config.toml
d_model = 64
activation = "geglu"
norm = "rmsnorm"
extras = ["capped logits"]
final_lr_fraction = 0.1
Each number is 128 + 32 x the weight over its row's rms, rounded and kept within 0 to 255. Layers, rows and columns count from 0. Numbers have three digits each. The size before them is the row's rms in percent of the matrix's.

# layer 8 MLP up, 192x64, rms 0.334, rows 108-141, columns 0-63
097:068143139117112148114117140108097131154118198104150171102128218081129111188123108172192146158097165135121127130125097172120114125140166059103119112114067102126114111119124107126159166198107089
099:109130145129116138122118082173115134110088112160181164186139115124133068120107154141140141141141160121160129128138183141057160109100062099117143133169093132065102183146171088190204133127134092
092:122097134104128134171128080127110102218133134126089111113149094160144166116115130174132169148108117105113143141122124116043110172106063093138165161159124068072145125171130090132101157181074094
092:133114122166099123099151165171144178154157102171149104115125080179116160146136140109120138207058108141102127143174065110186134132178158183136140110227127132122107099142139135123095144152139114
095:087110102100121101174117089117102148056125109129121121129064154121140064147134158213088151116120133104152054134097074136123170156087100116147095141079172117159132105106168138096181146148154132
093:111189118136184109146113107147110067087165066155064097130101099095143134149182151075105147132176101061130085135129147101165121149104178134144145114150085156082085134144136131092117160122104175
100:147093112230094115150134115120111134103177169159155144190135128139153174128116109089104155116088179134110123119167071141113132093130156097130142186139101150071168137160117124118063069096163115
105:113122149126143185146120125134108154129182136136123143118163151131168104164082070121079127131151111102086116136120152093062091051148188155128121103118129097208078137140168162153144190108150176
095:137165124090082125101155108124135073141166098152081087095139127132147174166149140161098135091068108161127116113086207165072114159155105136176115120162140112140138138117122113111111126188149225
112:130099095155141195159155123163135100109140120194161141080103149121115091129090183122172099169107156137134145090110020121117075147158098089129164129101130111110070126131126065140120126163161140
095:091130143139140084159113102115174128154111154137122183124094163118162180135138124186138083137112123143063098170108147125166105041080141169123147147183105107124034161160157115154114108122105106
100:043206134114170119122154099163093162159138112111095129160073142136162129136156104132159174159171119147175128093138134142148166055124127153157052120109096157161106131162129183170141116131152142
095:170127143099097131150126095091111173117120128162179095080133092137131117151161192130125120177110127146100062056095052123146126150115131164137040119137135154083131107126124156104143079170118178
104:137117124128113041102118186097167173113144143126115075151193205111137123070086092132097152081126145149172160116117131128101174106100134148140103183154146154120131119147083137161065127131118175
089:115146131092113102151165122128146216160078116111103081051141143108086115050130201142145116171120080166133105189151157147139130145122147151194130150138090132134148158165144127166132095134111119
099:130144148166115125085150107158094134070080069132112138129109094113083095071106084079120086108197087140187121160127136145103151116105114140113101072075159107135127092128164094098066168150132092
106:099140144120135063110071161130188122135125114152103202153125158114126116165111132095089059158133139076112086143124128149156098161112096152135114159095140220100136166136074114138102141179166161
099:135110058156135117158124148108071129141115093111106185097156090116153151191112110094122113135083114164117135065164175177113100107094186105078119113130071077158160100127168125134173114095148168
088:128107076123077045084095126140086091172153111128159155148157132076117119168120113187147180149095100118123144110123152113138124127149162161045125095090085103189133104096108115175101110137164125
111:170141097071159107128140130129112170135125082131142094072157128169114175156123111215176084097116151069133129125132113173115130175149143121130106072130156158184137146168149143143167099115140046
094:176126150090126095097189078137133129206128098086109171112153165126172033139106140150155105117143152106120092090110122139121113117163137057119135167176076117133138118157083112145139161084093115
101:088136090164142117138103179115133070107151090121154067101178154137148139097099132150153159129086088155190129131117174133127168197060129123125137115091138150156161151145170145137092190163076161
094:112085172123160100077136199169148153179125176123143110208155141151125102114126132193133153127111172047176152100092086136113133090096127140112171112113105121151174092098115117148168137160118134
151:127075161182104125068084140123136129120132150101143119095172194125159133133189122113155216106090111143135082111117115165113070150141129174082126151164177151120118126095113113117178088143069152
114:122139168138135120123163156144069086107095127140128173130152126079117051147078161118051188132112079088152163186117136074131055114141115121138101091181141154126134134120114146113097167130086116
096:124166193106156073144142130147094113157117096151142175092100103136102097132165176161114129145133136140077121147143145108143144018100144080173208108156149119147135121122131100111198123161153111
111:109116138139121129169129101097066090102166167139118129105101146108111114124230112112170177177152167097127131082161160194145147125137057117104138078127114116122046130144164143102156096148140127
095:110175121202131119167118192088072123080102154096186129081149128126151143107120150118161196087081110125148092106072120121136184125097156124131091119131096129165198150147135140096088126162123148
084:104099121195160110097139165142125178155131090146181115104175079108130078093139133127125187183123090083178148142143140176147130091139142083111150086115145125165171095160094110155093117113148203
091:139089134108157174116123131131163092160067120143129070138081105107098106141162081063110136144134111088150110066187145128075178121158128096139087068093123127071093108171135105112137102094131076
120:144100099136128120099117132057137168147236116179108140147108093058122128136117101069131112116127133160095145171106177094109096107115079107136085122136156141138119105141109117089047177104144124
096:166143094143106058209119094060212153128095129137152139167118085152145128128142184106111088126182141120130092104124160137182095131160149130147102090156078139119142108104123138070119086122115155
103:105135162048196129131140130111125184098130108099093148107152092098132164057108140142143147123100166132088085119160134099151144151111160094179102116069134180095104108084095131152182093100077139
115:112195102206095103121039087166123100143130223180102117124124158120137122179153108128133162081150162148147079170165143147125150098118177140103107151134116114139159144092137126093128146143109119
# layer 8 MLP down (transposed), 192x64, rms 0.314, rows 108-140, columns 0-63
108:149177143144096228100064077133143142128126091183160142124139137108080062140161168093096159130110099134175107136109185148113098141104180114132128109170126118096105155105063130108144145144100118
096:177078117158110173139157103099121087159134128095138108095123156148133153106126124148145104139042108125067113107165153080146100107107193161172131180116162186170127146124053158145106101157135169
095:181134121143125145096203152193177128161116127139087119140167162093085088132146141071136083114159098117145164139131083091169103156157183158139134093124076134166115148130148156183109124097160066
104:145113113123087121136165135119092113123147140125097097079155107072161101195108171144154116126108124147199151115129198155100065069082156133150089137101154138149105115121065117167114079079085099
109:176120175122118138107165142108145189147096137112080150127131049059125111120146150129097135118135176133136151122141139157128143058174121124092204193096147144138169117065100079153109139087106123
100:129163035101158124170118151162071120147129138122149145178157177167153117093133150147081131146119098122111163114150135130172129092117107096097098153176093076152113186165091132120117041134095101
101:170174140076082117127158139132132106222103093125128094090115135033108144135163123085124139106153130105146109163112109148126118091119133195064174112121159117172113111131172140148115191128153149
094:109149090130135169160192186176171149136127132152135146081152133102169063102102063056142142039135111154124150079115157136119117149105102151176116126109118114100136125156111183098150124162122159
100:099118104173155129116172095122148174129110134137057118151087095111120097094156136155164155118155101106140134124165112136233174104176148120103147104153144159098123113092155168138119120055065081
117:204163171104072157155152101123130127161127141156108155124081146081155166191118124165140054179125121181100132107147052125146123094147103128149155103116149151162142141114083074143078148129122103
098:115111117114099168138132147112072078122104144114131076079113059146151115100113174210130229126117157134164118137167168132079111116113099099145152162091162146170124144120086113143128114183101145
089:070091140059120115169106187165119127076107155110129104108173129138078161119119137151118143069135076166128068105123100131156150078153125178176109163128125110109128155132106165128134067194134167
095:068130090104119091119083157146131115160137115080119089152101172201140124109099077153134124089116106183177148172100135154078147137124121047121125112121136144167125162107146133126087185168058125
090:178122127164125135081157120099135117112151135141170178154163069078180145085105111129128131154112077150098120126115081122156093143058171174127114163128122129148104126142162071101208148079069119
097:089139204090208130115083157150127048072075139088110139105097073150138101118124148109116129117141123121148135145122107119127074170131094112093127162151132208115153150130127110120078138142185153
105:130153175118152092124100105134129126120142103102065089083167152128118074138111125087183113096133129132102095058160138169093121092109143151150209127109171138158183063123097131141084141156064120
106:131140112114095084174113126103136181143119121134191131165097174153219103169141096177126116107114165127094032114148126108132167111159112073131141117079194163099167122144103135142123115158127134
100:124118050134168084121155151157098100178144202118105108146113104090099184138112151151165153153118126141095141157100126087094092140157117090130123162138128199144079099104175065124101191148143152
084:167124163150078118119124086182156158140135136187093088146101104135165123156146156195130069164144133166131144129106177160093160089102091062146134168108159206144106170172115105122152099128144132
087:117088118164118116124138124131157141089113143154107142079125082116091153126102107096180131110087095113111158125200094190133089102167097094070127161102138062210176113139138091131099117182132165
102:143093115137139211184101079131154147111097141146121153160131133142092201191145135067119132180153136096095115182148166151138109115154103197139143146108105175167069127160136093149119102099114114
102:131139095144155130102089140146083095092158149104120098098137132117160109124100127162090157113103085056118080132203099146188098118113073122077133114088176102120173151137176186140168091126160167
106:153138190175103093135094085043111106144120103146121093055118123183112123189114124118086172117173132132101106117102102100154136140154142119170140113105181092184165157064108151147146127133128092
138:157171123124101134111099126115157101099154113162173106083088142129104128166127176129129135151110171111206090165050086181117126121099114133086111120174174120118132086099080053154143163147118080
103:084129179181126179175136154145120117126085107127154135096104165172090072139109157106093108089115114162108120172141086113138134159096150090100090127194168121190127114160033144131135134126089137
099:150138066128158140134130160143144117187135112095075155171118115117135079096140091139145180113115129098075102116136073125086111026165133157164139189143078127092130119127128102193155128104149091
109:119130077106109089095090150066108084144142145174104101169147133095149133098095094123171158084048145090116112116153138210151145136133047118151138176107120106158081124142174104124104103156121135
098:121166077169105151153146140194147143128079150113175108102086132102136129152057085215139116180137103093140125108175109210121107130185125100131172102098120128102125112100145141129145129140157176
093:178130162148077121116106089146161109174113163143107120200090153143095121159113091139142055067147070099108114134135150059100121102134128176178076121136103125118114132044143145148100147136136108
099:100100096164126115107146139090096175130182142117146161165152164162121143153111146119139109137145070099099094108148119114189125105079133155069090105163099183186146121145092099070189141193094147
125:104139074138095147199088120081084138135179147186136150110123113128161111155179068083124147177142150090155193159152155153161109140078106120098102095093168139100121118141085142135125121140113199
096:141158082139108141127134165163145130137108162164096163116103084132173105157123166100156157148161160149169129151131104035169103139188176076138111087115098133145118104085178156150202107099102095
094:169108127136087087092132169153137123118122169126135055133143069111074128094105139122157132154121128117134099158087110056177132110113143163160198089095119112121071098127126121193143159096198157
# layer 8 MLP gate, 192x64, rms 0.322, rows 109-141, columns 0-63
082:152132144103160161142122075128115110176135077159100156128157157154153119135081140141122111138089079139125151170210129082131105184068181129186126083139117185177139118101107110113118146088144063
093:153128043111159098110101082144196168170120117123075172162153146118125112134148166135144091113121155075110141112068105145119060152081096127075081098167104125111133122107150146153172185129127145
094:149052145105138142081171161122128098132110139134097059117136088138112142158064149121125124166135137119167136071058206117161088098085108124115067147141120108143113088159090093122141069134130147
098:141118086115146078154119151161131101184186069170131158105122102217140149173100199105130106127114099128148191118079155103136116099121150171116083124145162170112077107156116138143148136134148176
100:178116107092140137061106163122138138134138105113099068145113097036099111173129158114131151106153185165127075132093106117123148066118100105092060079153121129162125128065158080140128149105121121
099:099108095119147135163091094129145088096107104105128155145140163197132104173140094150117066157106128132098159164076145128084155117125133128162149164126163146138151106176083119116188012117165131
100:085138144140113141156138149170129116113122139103140211130148165152099108169084151233188144075140119131125135084106154149104116054120151117152091187114128108131155154115137151188179127149104134
087:111116167097120133167132093150116109134114089092122076073200128146137098112101167144145143085176074091137136071134179104092149166093145156137126210138107117097116149179175133126138074149100168
113:120217129181083157135139110110119130165140150113119053138133157114158125083125171080067116079102124149114111142127150104138147087127177061160080100169123152119105101125104136116129148065112190
101:122058125055126141139114124125157172145182128111141110117156109126125166092117126091108118137149093178068084161066148092146089186130165116128121163069096177112115124139100136145132189169181151
097:102187095114159112104105142144142113135152100158168137209142142085114136145142079147094118151190114090196202077140132102108106109134159141104133107107168128134080116106142111172089164091131061
091:075093093097209183090130084131084115151150132150095115139152159157104144180176086158065142138168059114134086114119150093150120149103167126094102093144160118098119118154151122127150160084082108
098:079076183165063135129130132133093136120101137134157114109123142147065110183100117087204177140145091071172150054143131146107157114117116178099184140153114122113126086140104136076154137134141136
106:161134112125126110178193100099129181139125092135155120150149173111137144178176100133139116153186104135196165084138093188106105101170175135138098139155084092149093098145134090133132104067069108
097:151175146105122126128116180083154125071158082093127115050109156122088121085137106154128082138142134096174157098155125128143196158127170160137131124185178150170110103171135175157104105144132060
110:161126112095109135133107145119178108126156095179167101123107162070129116132166103190127158161118140111133150135169091139118056104196157077166166144113151170144128130106115073140152196171106065
106:143172140138171081132094098115136113132143146137184099083165104197149153144110099125121147140127091081128087105137154143179092116091181096202090181151104122082144139188142151156106093119084170
090:143096146124099117096130162115128113076135102175068166142180184107151171102097150099133164137148195125157110109151139132104145164124098132181093114136077159128141214128120119138075133103099049
102:152126122099167148068152146171133128095143131138097103148158114112115131114077130176197184156186174077177122179102133082137162135120127142155173067162158124109113113113122122159118156182160063
106:122143116151117158028083157178129094159138102159096127136144102149128093167109139069126166115117139154121127109080153118144190100093057174102140143162158133128114067130165128120110169135202128
099:120145161104142135126134149121149163107040121127156143150129072059092133137178131133197079152105087129157134139083145147138154131149152112073103149135112118136127058103044114145092109072158104
110:153160210177129144118091100071170110163124142139160109058148174181142119125136169168112187152106110129113152155095108104174184114111123125183172142120156085144166160072116148145113146144105124
121:172115138178107128101091151100186159141174171087149121099135214163127132116181162106103168140097152110130171150067135129081114094130091116110143180152174131096094151084160088147167106108119156
116:081100128164142143133127173123146186132096110102170143058156111147074077146117203065057174126107172134086148133111077092133104062118139185151138130135143103124135149146110160128116107125132151
101:118148169085158120100104171096086119057156077100129149177150117127164136091116149125111181085160109116154129118125115105135080120151115149079154155123170202120145137130154189155141137043178152
116:134098198105166141128111148192122108137111101167163146091110145105137120151197184136084147068074186109152185140069144154134110104166147125135089137137112118119166059152134131133067126109141139
101:071128164098143055142139160131081135143138132101147152107163145146092137088095146181165100133111182134209173099062109129163107084134134092090129136123070155141123131134142131138054078151128111
100:131126165146125177111107113075134126076155123102063179115119072112174122153171102157079144158134130137095169195117120137129130155120095166206096121094101136136126108113075060124074118143147163
091:072158121120127241174140117211150063176086134114147108102113087116130135147154142122126146157161172107174138125122142115089114106135105095102178089135135181147119129150095170113128108136081122
105:181153116091129155127165157129120095132091128108113114118159118182064130148150173125181084148107177136120091085110100211167086154120142162110154089105118136161193174114138147146173125128178176
095:206156191122107189141093132141117114072089162092136099102147167080093134089108115172151164115097109121160098100118120159137112184109189085129109102089150163175150074109140141107172102128119142
096:143112158105106128113152205140113108170157094055145129148113096107090116102114075109154113144108158088092070099157160097197149147153170134164105115107112183093144161120086179154134173086150148
108:162105054099126136136205116142133187113152138052184152151111148124108155129141134101124104097104131095099144118036144138078110123164069151096147120114128121083069141155158119176136140127101143